Part of a small language model's weights: a variant of SOAP for these matrices, 5135 steps.
Each number is 128 + 32 x the weight over its row's rms, rounded and kept within 0 to 255. Layers, rows and columns count from 0. Numbers have three digits each. The size before them is the row's rms in percent of the matrix's.

# layer 9 attention value, 128x256, rms 0.195, rows 73-127, columns 160-191
099:119137174086123090103152178073156100134099112150148159110106126131114091126144142118142154126155
095:127160095093154129143119113070107107160159079057119139152120117114131164144174197122125108114112
097:143107141132133143139064129143151118121194189162156126229125101183090109154115149138172117188108
097:121111165111122114168154097103188105138103111089159126187150196116164156182165128075165111126168
098:161120079100095156090174142075133216112129088139117131117167085088145091130088098107112080093146
102:147079114134157154170132137131172137166088150118138116100128108080125116100105143066129121174165
103:131125125096128164174153076132170130081106120104125082151134084163191100071150164125134125131129
101:188116112118119107079105136099105205062120085120150115143130151125148173104162151095162075159104
096:127108195095143158100158094165088134124152097176123141108127150110169126124135155107088112092106
097:153104120169086124143119085157130080133189118138070129084164158163188160149148112106122097133112
095:124115099100145102172104161104095118119120138111088117131175139165129158110144129128158110140173
107:120157157098132142079087187130185044129178136083198155064081069120120136127120089097130122100160
100:131132138023121140119147129138163150093142085214133103161094113121199097099106131122119101121123
103:188126123162127097130093117069085116154145148106155167173121109119132182149170147146160211159076
102:156069110110109136139139082165171110128103140132137196074161191088129189160116092144134145130129
096:129191133161180145134121162143095174192149108022089167128125137128103122082106160149115178119114
102:109187141116161134183135168086137128115122136107139090116110152158115123077165207170153177070179
104:147117154103072143162140080092175131145125162130184106118139112147103155154114121138169090115150
101:073159112138083100113105108117094207134121097096161178138125128162062152133146068113109107074168
104:178116189115109098111136155150171139105094164162088121114116113164144088103100167109112124096129
094:160100097118152102116138146135107094133083145140163150139208118146161086131166201110152106121144
098:139123132164081138122142088140172116107131190121211106105150112133176104159152108151098082103124
097:158135124168156133091102144146163050143126047134187149126090132121086109117178147095122046081163
098:095128098092145165069140126132142089098110164080101136111145106127148122166181131128144123166112
097:127154140135131104142137140145167090137208114167157112200130138132087133159072108169147056153149
097:131153155151079108160142170134192142101074117068116134153148076152107119215147083117141125139143
104:123161144183168165132107111131122143040116097153152159121160066173119146123113070069117138118140
103:105126121124092136116091091106148106122124076134116082126183137122136177135064101105121171154188
102:095093077082115144165133114048110055116106150142077075115122140089148096137141182079070100152153
102:153163153129138145135115097100113168164127157151159144144085082137150140113128173151132095105121
091:121123120110126115156128165174125160103088216119150117144117184056153166153144121123173121090135
107:099139106136134153177138167121085157106181131145170099156130157125179131126166117128128100155152
108:122130120118117140125097123152151102100098096106119112076156164182097108135118128112116109240135
098:159166183075166128175107173115155134114174092159136083145138094158095122162100086168118066161112
101:096146146102145067156150131107144143119095178190118119144111125084138134074131083125102097126119
099:089157141145111084068141076070172091159115203141137103129137090118095128184158118109117149168141
104:105112055098083097186086115075190118105106148196134154133133157096117093084122073118081139136082
098:106130112106100151186088142091190073163137109081082082174067107117120186111145103138135096100070
098:171130106142129182094090112101180116126136124163116109134117108111113062139085079132047119094143
105:133140129099143144126107158176122131143112154134094180139077121139134087175102103145124080079081
102:128159121117116195142156142123091067106132119112144060159166088107155128087140106140161156155141
101:135097162177131163146186158121175099087159122140098141119157111141099129121132096132109165131211
105:116146101043082113086099146075127171179127090119163179121141139110175186150133102141143117122118
096:073152093125146180126124183127135122152025161114174146070142173163125117181138149143095142141181
103:097070051095146112121090095177122154124142131122173148152166146104112140148120115122133129105183
096:131119093091138106095193050138109114171146129125201063119210113154089134167122110193188069143090
098:145142115127063071124170105142134146136107112129110159173102137140162164129148121127134103141128
099:149165113106216155058133139119163099130104176132103131181098070170153127142136119150099156125098
095:153102085122038138097136117091082127129131204097111132160113114141064162116115154124129120168126
106:055139196119092166092119117125139156103109131138161108147140161140181144110188120126120126111131
102:113098234119137142151146137103112061141094133191107129126127125066126116133109134050154139129154
096:150133128071087205129139155145163171139125099140102169089137173141124092141145134191126108128108
093:175129148095160063077155185145171119099114107144126106083102138092115161140105137044106180143128
102:152076123092113135137125134154158104152090102145108166130078146121103123146128117123083114089113
099:126127148071144136121181069111134119142102062112113200155177149085129182143070096146155141115126
# layer 9 attention output (transposed), 256x256, rms 0.251, rows 73-127,201-255, columns 160-191
093:105109033143154143112151066124120148159110158174085147090130168118145122146147139111125160105144
095:090086178125105107140131103164102129166091181141108091099113172094088150116159111183131131098118
094:102141089130180108094168119064031060116120131138092115117147131049134091145117123101091192125123
091:067198133187127095163134158106124167139114100063174139117131118209133137124121103190200147093105
089:102155215142128116134098108081151095123148110106158140089065130160097158123098114154103098170159
098:151155124176130058151130136152081170140123100140157100159136144135203167135163117110135094105164
098:064144149077117118124084146238062140177177137125080118123198132142136115136131126105173155138114
100:127098181163120178190079172141160102164146161136125142129182134164103085164120130087092148191118
096:094113111116154127130131160098152133096114109123150167115154090112153156126098125111135091145117
089:126067097109148151127078182112164171071160092113158130124098111163109148137113133133147149069131
092:092123119167089153133139087144153132129105145120110166118098088138161070178055083108068125096186
098:106163090110121129103155170057091132089084177126087075119136097176179128123095134125065106154154
089:098085086192178116127134148120102126086144144134075104173171159140075094125122176097166152141124
092:137119164099114131130109147192123116137137096156185155077102145172127118123115093145107140085128
097:141141121104154112131101097114118185134117115113095153152123095156158083164170143126138112120117
093:151163136235068089145112135174128044106134148108179167126144139125123191131189172138174167099109
101:098140152184141102113115121166223143128089108084163117131142089165111185103115104098098111108097
101:121189118129192069115135125118133146163106154146031174097097138186115154151168144130142115104161
097:113086111188137101125085218151169097155198150103146160119094171137153087115137160100147162106143
096:072172132120129101078115104149122142068125124134139158082112121108111102245111075099155126106124
092:130158135141119068180131071134120154143159128121077077103150108129167168139087112096122129134120
099:094155138135108127164106020095125121106106085079091174145135128141126126113146113073127150162125
100:146139096120176107107144121116155186156133081098074132120147114160154102151111131099159190137143
103:141090144147101132155129114109086154143160141111141149131146171165192123129122154185132176091186
098:187138049086133098140130115143116146121125130101118181149145125133088108110157094132148098084167
096:132136157142113086159138153133099137080143102193137162112117169132132117114117171137112141171164
091:092104146131102189092114095120129143167191114064113134133107164135161107152124150143107129141109
100:100147170166117146109141146064136133152170080123132156135132080201115122130116035171166069130171
100:101158134129126093085150150151134183110145071096099098084109096096138144170064136118143177113153
104:056181150119123124053103000166138154108151125150061142111124126095152091101180145123119125120207
089:101116100169113144142083136083230149170154114136142124116126109218149130004141129161096064135136
102:110147148155137126059090101115177120102125030155118173113139120143181152112104172140114164100180
102:132056126189112194106152103150157170139083148135132141102140140084136105130175154141104142060120
097:190119099094145147148151170089118160175089078145185113132142087124093112117140101146155122138127
102:139112108079130095132106153101127148150085186098119135106131094130133098123103162105127116116120
096:133139089103130154130167148166080085136148092115131140116108110082158126085152157077119187082163
093:090152123179169138083146146155118162191216127111091106112144140104093088131147161148171067177086
097:152085142115161066101057131176127153152139184122150123167138177159205113151120168150151140135103
092:116151124109140077145131116111118129127202191133080126075127147130131141183173140159168178102125
098:158114196100165170135152136132077125058174105117144172112142131148123119160190174077157104123104
097:094095111129102105149116135101134164138091139090152117114129149186122132067145089098110182090147
094:116113033128114098106161133140071118106112135133117116143147103142122142148116161102128122083094
100:168160155177159086156132137104144132088055138163099127062169135106084062134090155151125144127104
095:157130150146091091182096118160124137152116058102094119114082098077089109110170131154156123147109
110:058094104114115170129083177209143116113195127096111104149100096186181120142098140162143131162049
096:102116152180106079153115022161098120086099119103119119141138142125123144147123136185115175139153
095:137130147164179116137098161171163138103149117130114143144168111139127065154134119094146142067171
101:134058143084142060099109139103097164149163154126139123175088120123191123167164120125191106160131
096:152115107129181041120084091152167144132103152219126116052086153157122096116168047107103142179201
100:142093139114073167150160102136105140172155145089146151155146155142219156119115105103152138139134
099:097132094152153115115120136159112195084091135150098125128102086142127095141116088143117099170179
089:130063104168152122128082157129163182123071189139159147131105121039142134175097171133164109125122
095:131152111150100159133072099114131116125145121167138098153161148164093163103107130117120090133171
096:104096197125114125106163092142164154152059157100160091066099109161139089107131155134175145107184
092:131219113092123123065127166126131137179109128154135100080138078137149065149156102175095105109105
107:106157178122115178095074134150094128164146133134144102107116134107076122135150117135153083156132
102:160209059168069065074184081169116135121118088109146111152098120117151072151086085096083130113130
108:068110167121086103155119116111210175177097081139135117169133138193109114143123109085093100109141
099:129102082187130114124109135153150112104108092095157107089101081097101107153079171119131083136106
101:113119124120100145136134097093114118115143116105054096132162138171164152143197139100172159145109
108:128113108104121210077110107101180088099121114086138091070109132100095135130097155151114129161112
108:165114081115072089116124097057143165131102173125138157178093077089121114131113122118113109162084
104:138167088109154117126172129098121159132111155124160154081143137111103162108107163138139137076085
097:130140076171097165083198109051125122162129117056126079112076125151060168155166163135133182129081
108:161135109134142085121174078152065150156052142151165085139135111117128098138181111139127127175134
091:166125114123167147141122148112116123155078162130201099146132088141148087135108164131144171118095
115:112098142196123140108126103182133157146163115137153161142159227100092098160094149165153150129099
105:123159126157147157134173165183127115163103150127097103107122112141086195119117109129121128072141
113:132138092107158135107148114067150139105141113116092111168143153051137084112149149054155141153165
102:142118174120168067152084149132146136130140183170092177083111178082172166097105186136113134098123
100:098091081091194141152110113094167184104152120129111128130138128118114114135051046091117116124167
106:125098089081078138142145124087087110139182148150138145074145135113085058134129089113114106122125
106:144077150099033144194097124151156154107140121091175065112122100072130093073157129097114191133061
103:160177161100149157179120091174076125116090074129119124126163110055153144109144154150118104179101
110:177127097123126136132110084131055141167146093132156114204142233160127156134158097088157144154098
099:137147179097116143105158125116126091195107192123155159140105190111161162141166087161126146152188
101:151057090056111116149177196144152130149126127157141104136091168086120160112100147156137141144126
102:046150198155104128168116165167126131079181126099137150146147122124133142126136072195165126136074
102:120125110120127094133075130104136162141129136129128124154153132122087087127104133114170141182091
096:071075167184089145103124057100111114111119083120134169119140095170157161134076140133055174142137
103:134077112100122163125080113113130135153144187184113069117160141157126095134137123174183071134112
113:107129151160108125158162178158082154199122136154159132089168110149081143117147107128122169095134
101:136047148137157102149164135170173121126121104137152108179106122154158079138188121142143145152095
101:158082109110083142138119099165143108187134164119135123164126106123130137127156118138151083066138
096:112079109144110139153158184092155143137109128076151083169121103116155174189110118128101161158072
095:159108145096121103140180083114125141063154107117130101111089092076131140139144125090138178128111
108:151116090151059127168093166094133159169085131100126142106110114104074140156133122148150129155101
109:114146147150120072179095103078149091119165123089163119147113121179116094119101108131165129182116
102:077141169174094114169114084151106082168149134118103159109082151169134153138107115137102216130163
097:083177106117085146149158094079082102156077134097120132181118093148138114133142103112139141163124
103:072080141125108067155144179102122137097102185155156113073152171124121138149066121110098110121122
106:135091128082153128144131080082157115066118135124149085059093116101167127146143136146115159112099
103:104133082144069195091182096143116074102119089164092095130107116126115132101123105118109123127180
101:115086098088166088176136176087125148151102100134155096136169101164066141071103152116120072140091
109:088084130154109127120143115114192118202094175180130104111149109076118134058096101148102188149180
106:105107119147123109112105124103149113135112103177091107120134185084167185155108182168119107158121
104:175099123095135147123132089115075126171092091130150091161120105121157138127117093173187180119122
104:113081101160162124112121140118081124122144110125117166137098086133180166111160116150175135202155
097:090093127128155119138149158101203085085149168100182108109108159165102133162149120096167152095160
087:133118166171127100144132101053088100114158113147193155101126184125093096114132193127144202169165
095:146132102101080207113092194076182094145052198089166126124103110107124157055086129093134200129102
099:083103108094120136079154120177113136146176103157108178143156125124165182123158211134112109078081
106:117214112123148165119138118162104101152093123127117120122091215142095072115105128153090146134125
103:106092165111142140137140158099080144123154088123144137158119107064101121149083188127204174071112
104:088148119138160115131120117139091117139086112132156079112156106113053124157146162091100089142136
110:146132170064140153147095087091105071182144133103126115093096124117117096106122097143148141107123
103:130132173125109116116150120112110066137153123131158122157137064187147133085135124116082147127137
098:111116161120135119113124177161131163138182133130144122106105097104196085137119106093183141119089
110:157114107103150139100091183103117116094152102189121163166146129083096166130168079109092133133076
101:143078143162145140125136102184129097154178172112084128107101182055158118158103129110140146156192
# layer 9 MLP up, 768x256, rms 0.228, rows 0-13, columns 160-191
096:091104130139152145111087087127124183137097150105135092135159165117131150159104117120101133140083
101:089135163143179154130133220091127107108074131093155143131106149129097185156126122146113119121133
103:144127170122157135112168095106216110124158147115086135184121118127138140147107163099157161105065
108:114143125155114136134142192144123137208115136137144113152072154116137126103188110124206149130097
104:134180073096150130094141126140090163124148092134079139173126187141119124126111136115105119151119
095:130094094146082070152156109100115143173108088147096128122162112155104085098141172099096122131181
097:125108106166162110148123121169162053145139142121101120117124121178107161171078171153064138102098
107:170146138140090102127062135160150069066133152167220116146083105134120142179126138070101112159133
097:154151138112101122101143115115173127100183120134100166066131112116096153163058116111115169066127
098:097136180141174151161115204127101106177151137091102172115059136132148086088119186132067112154097
105:092083110102103173144088103141141075128140097157162141133093146104096117127096152114171127148143
106:100149119162144108177120116129137139093126087150109124125152195180184102147171119092154096140061
107:167081111124127179138082125131180114145107076153152148122119087095125129126116142178100187119092
093:122123149196187112107164113116209088129145107131138049099094066126155090134100130126114162105101
# layer 9 MLP down (transposed), 768x256, rms 0.263, rows 0-12, columns 160-191
097:129138076189154066134113128157136148128112084186151104141149118124113122114115093127075145170106
103:140118076078131099158162147136147152180147152141144160154126133153078135146081128122148182225136
097:127106120093100118154181141116124101177112125116215189141114175193136146134087190065119102156138
106:101000176108126069128132150110101059112116109106126143093166142158115099090084114097181096107100
108:172119133133183147135182070093116146100173115087117130124133135073107109118084128116104089142137
096:219112068163115134115151087124121114165141147130141084093146134081174111143105101104084148153123
099:135209159128103145147109154131146071086133147159138131204112124152180089108134123120132169119093
091:148135142137106095164143178175107165130110119161028120118131132101069131119100109100159107093123
098:137110134093159168099164083146152158118074153083128036071166098130132181183087110098138098097137
097:111102133100126155094135126112113146083141146122063157145146150089096160179127115137105101145168
104:061102132140089152169152132138157119140130165164137144122169115066128134139100148110137154171163
102:079149169176147099145099122121071160141088113084126092081060178152076089088096139118128133123140
108:102105103071157140176127138157110102116102089120114128118100062113184163112047143117080116131101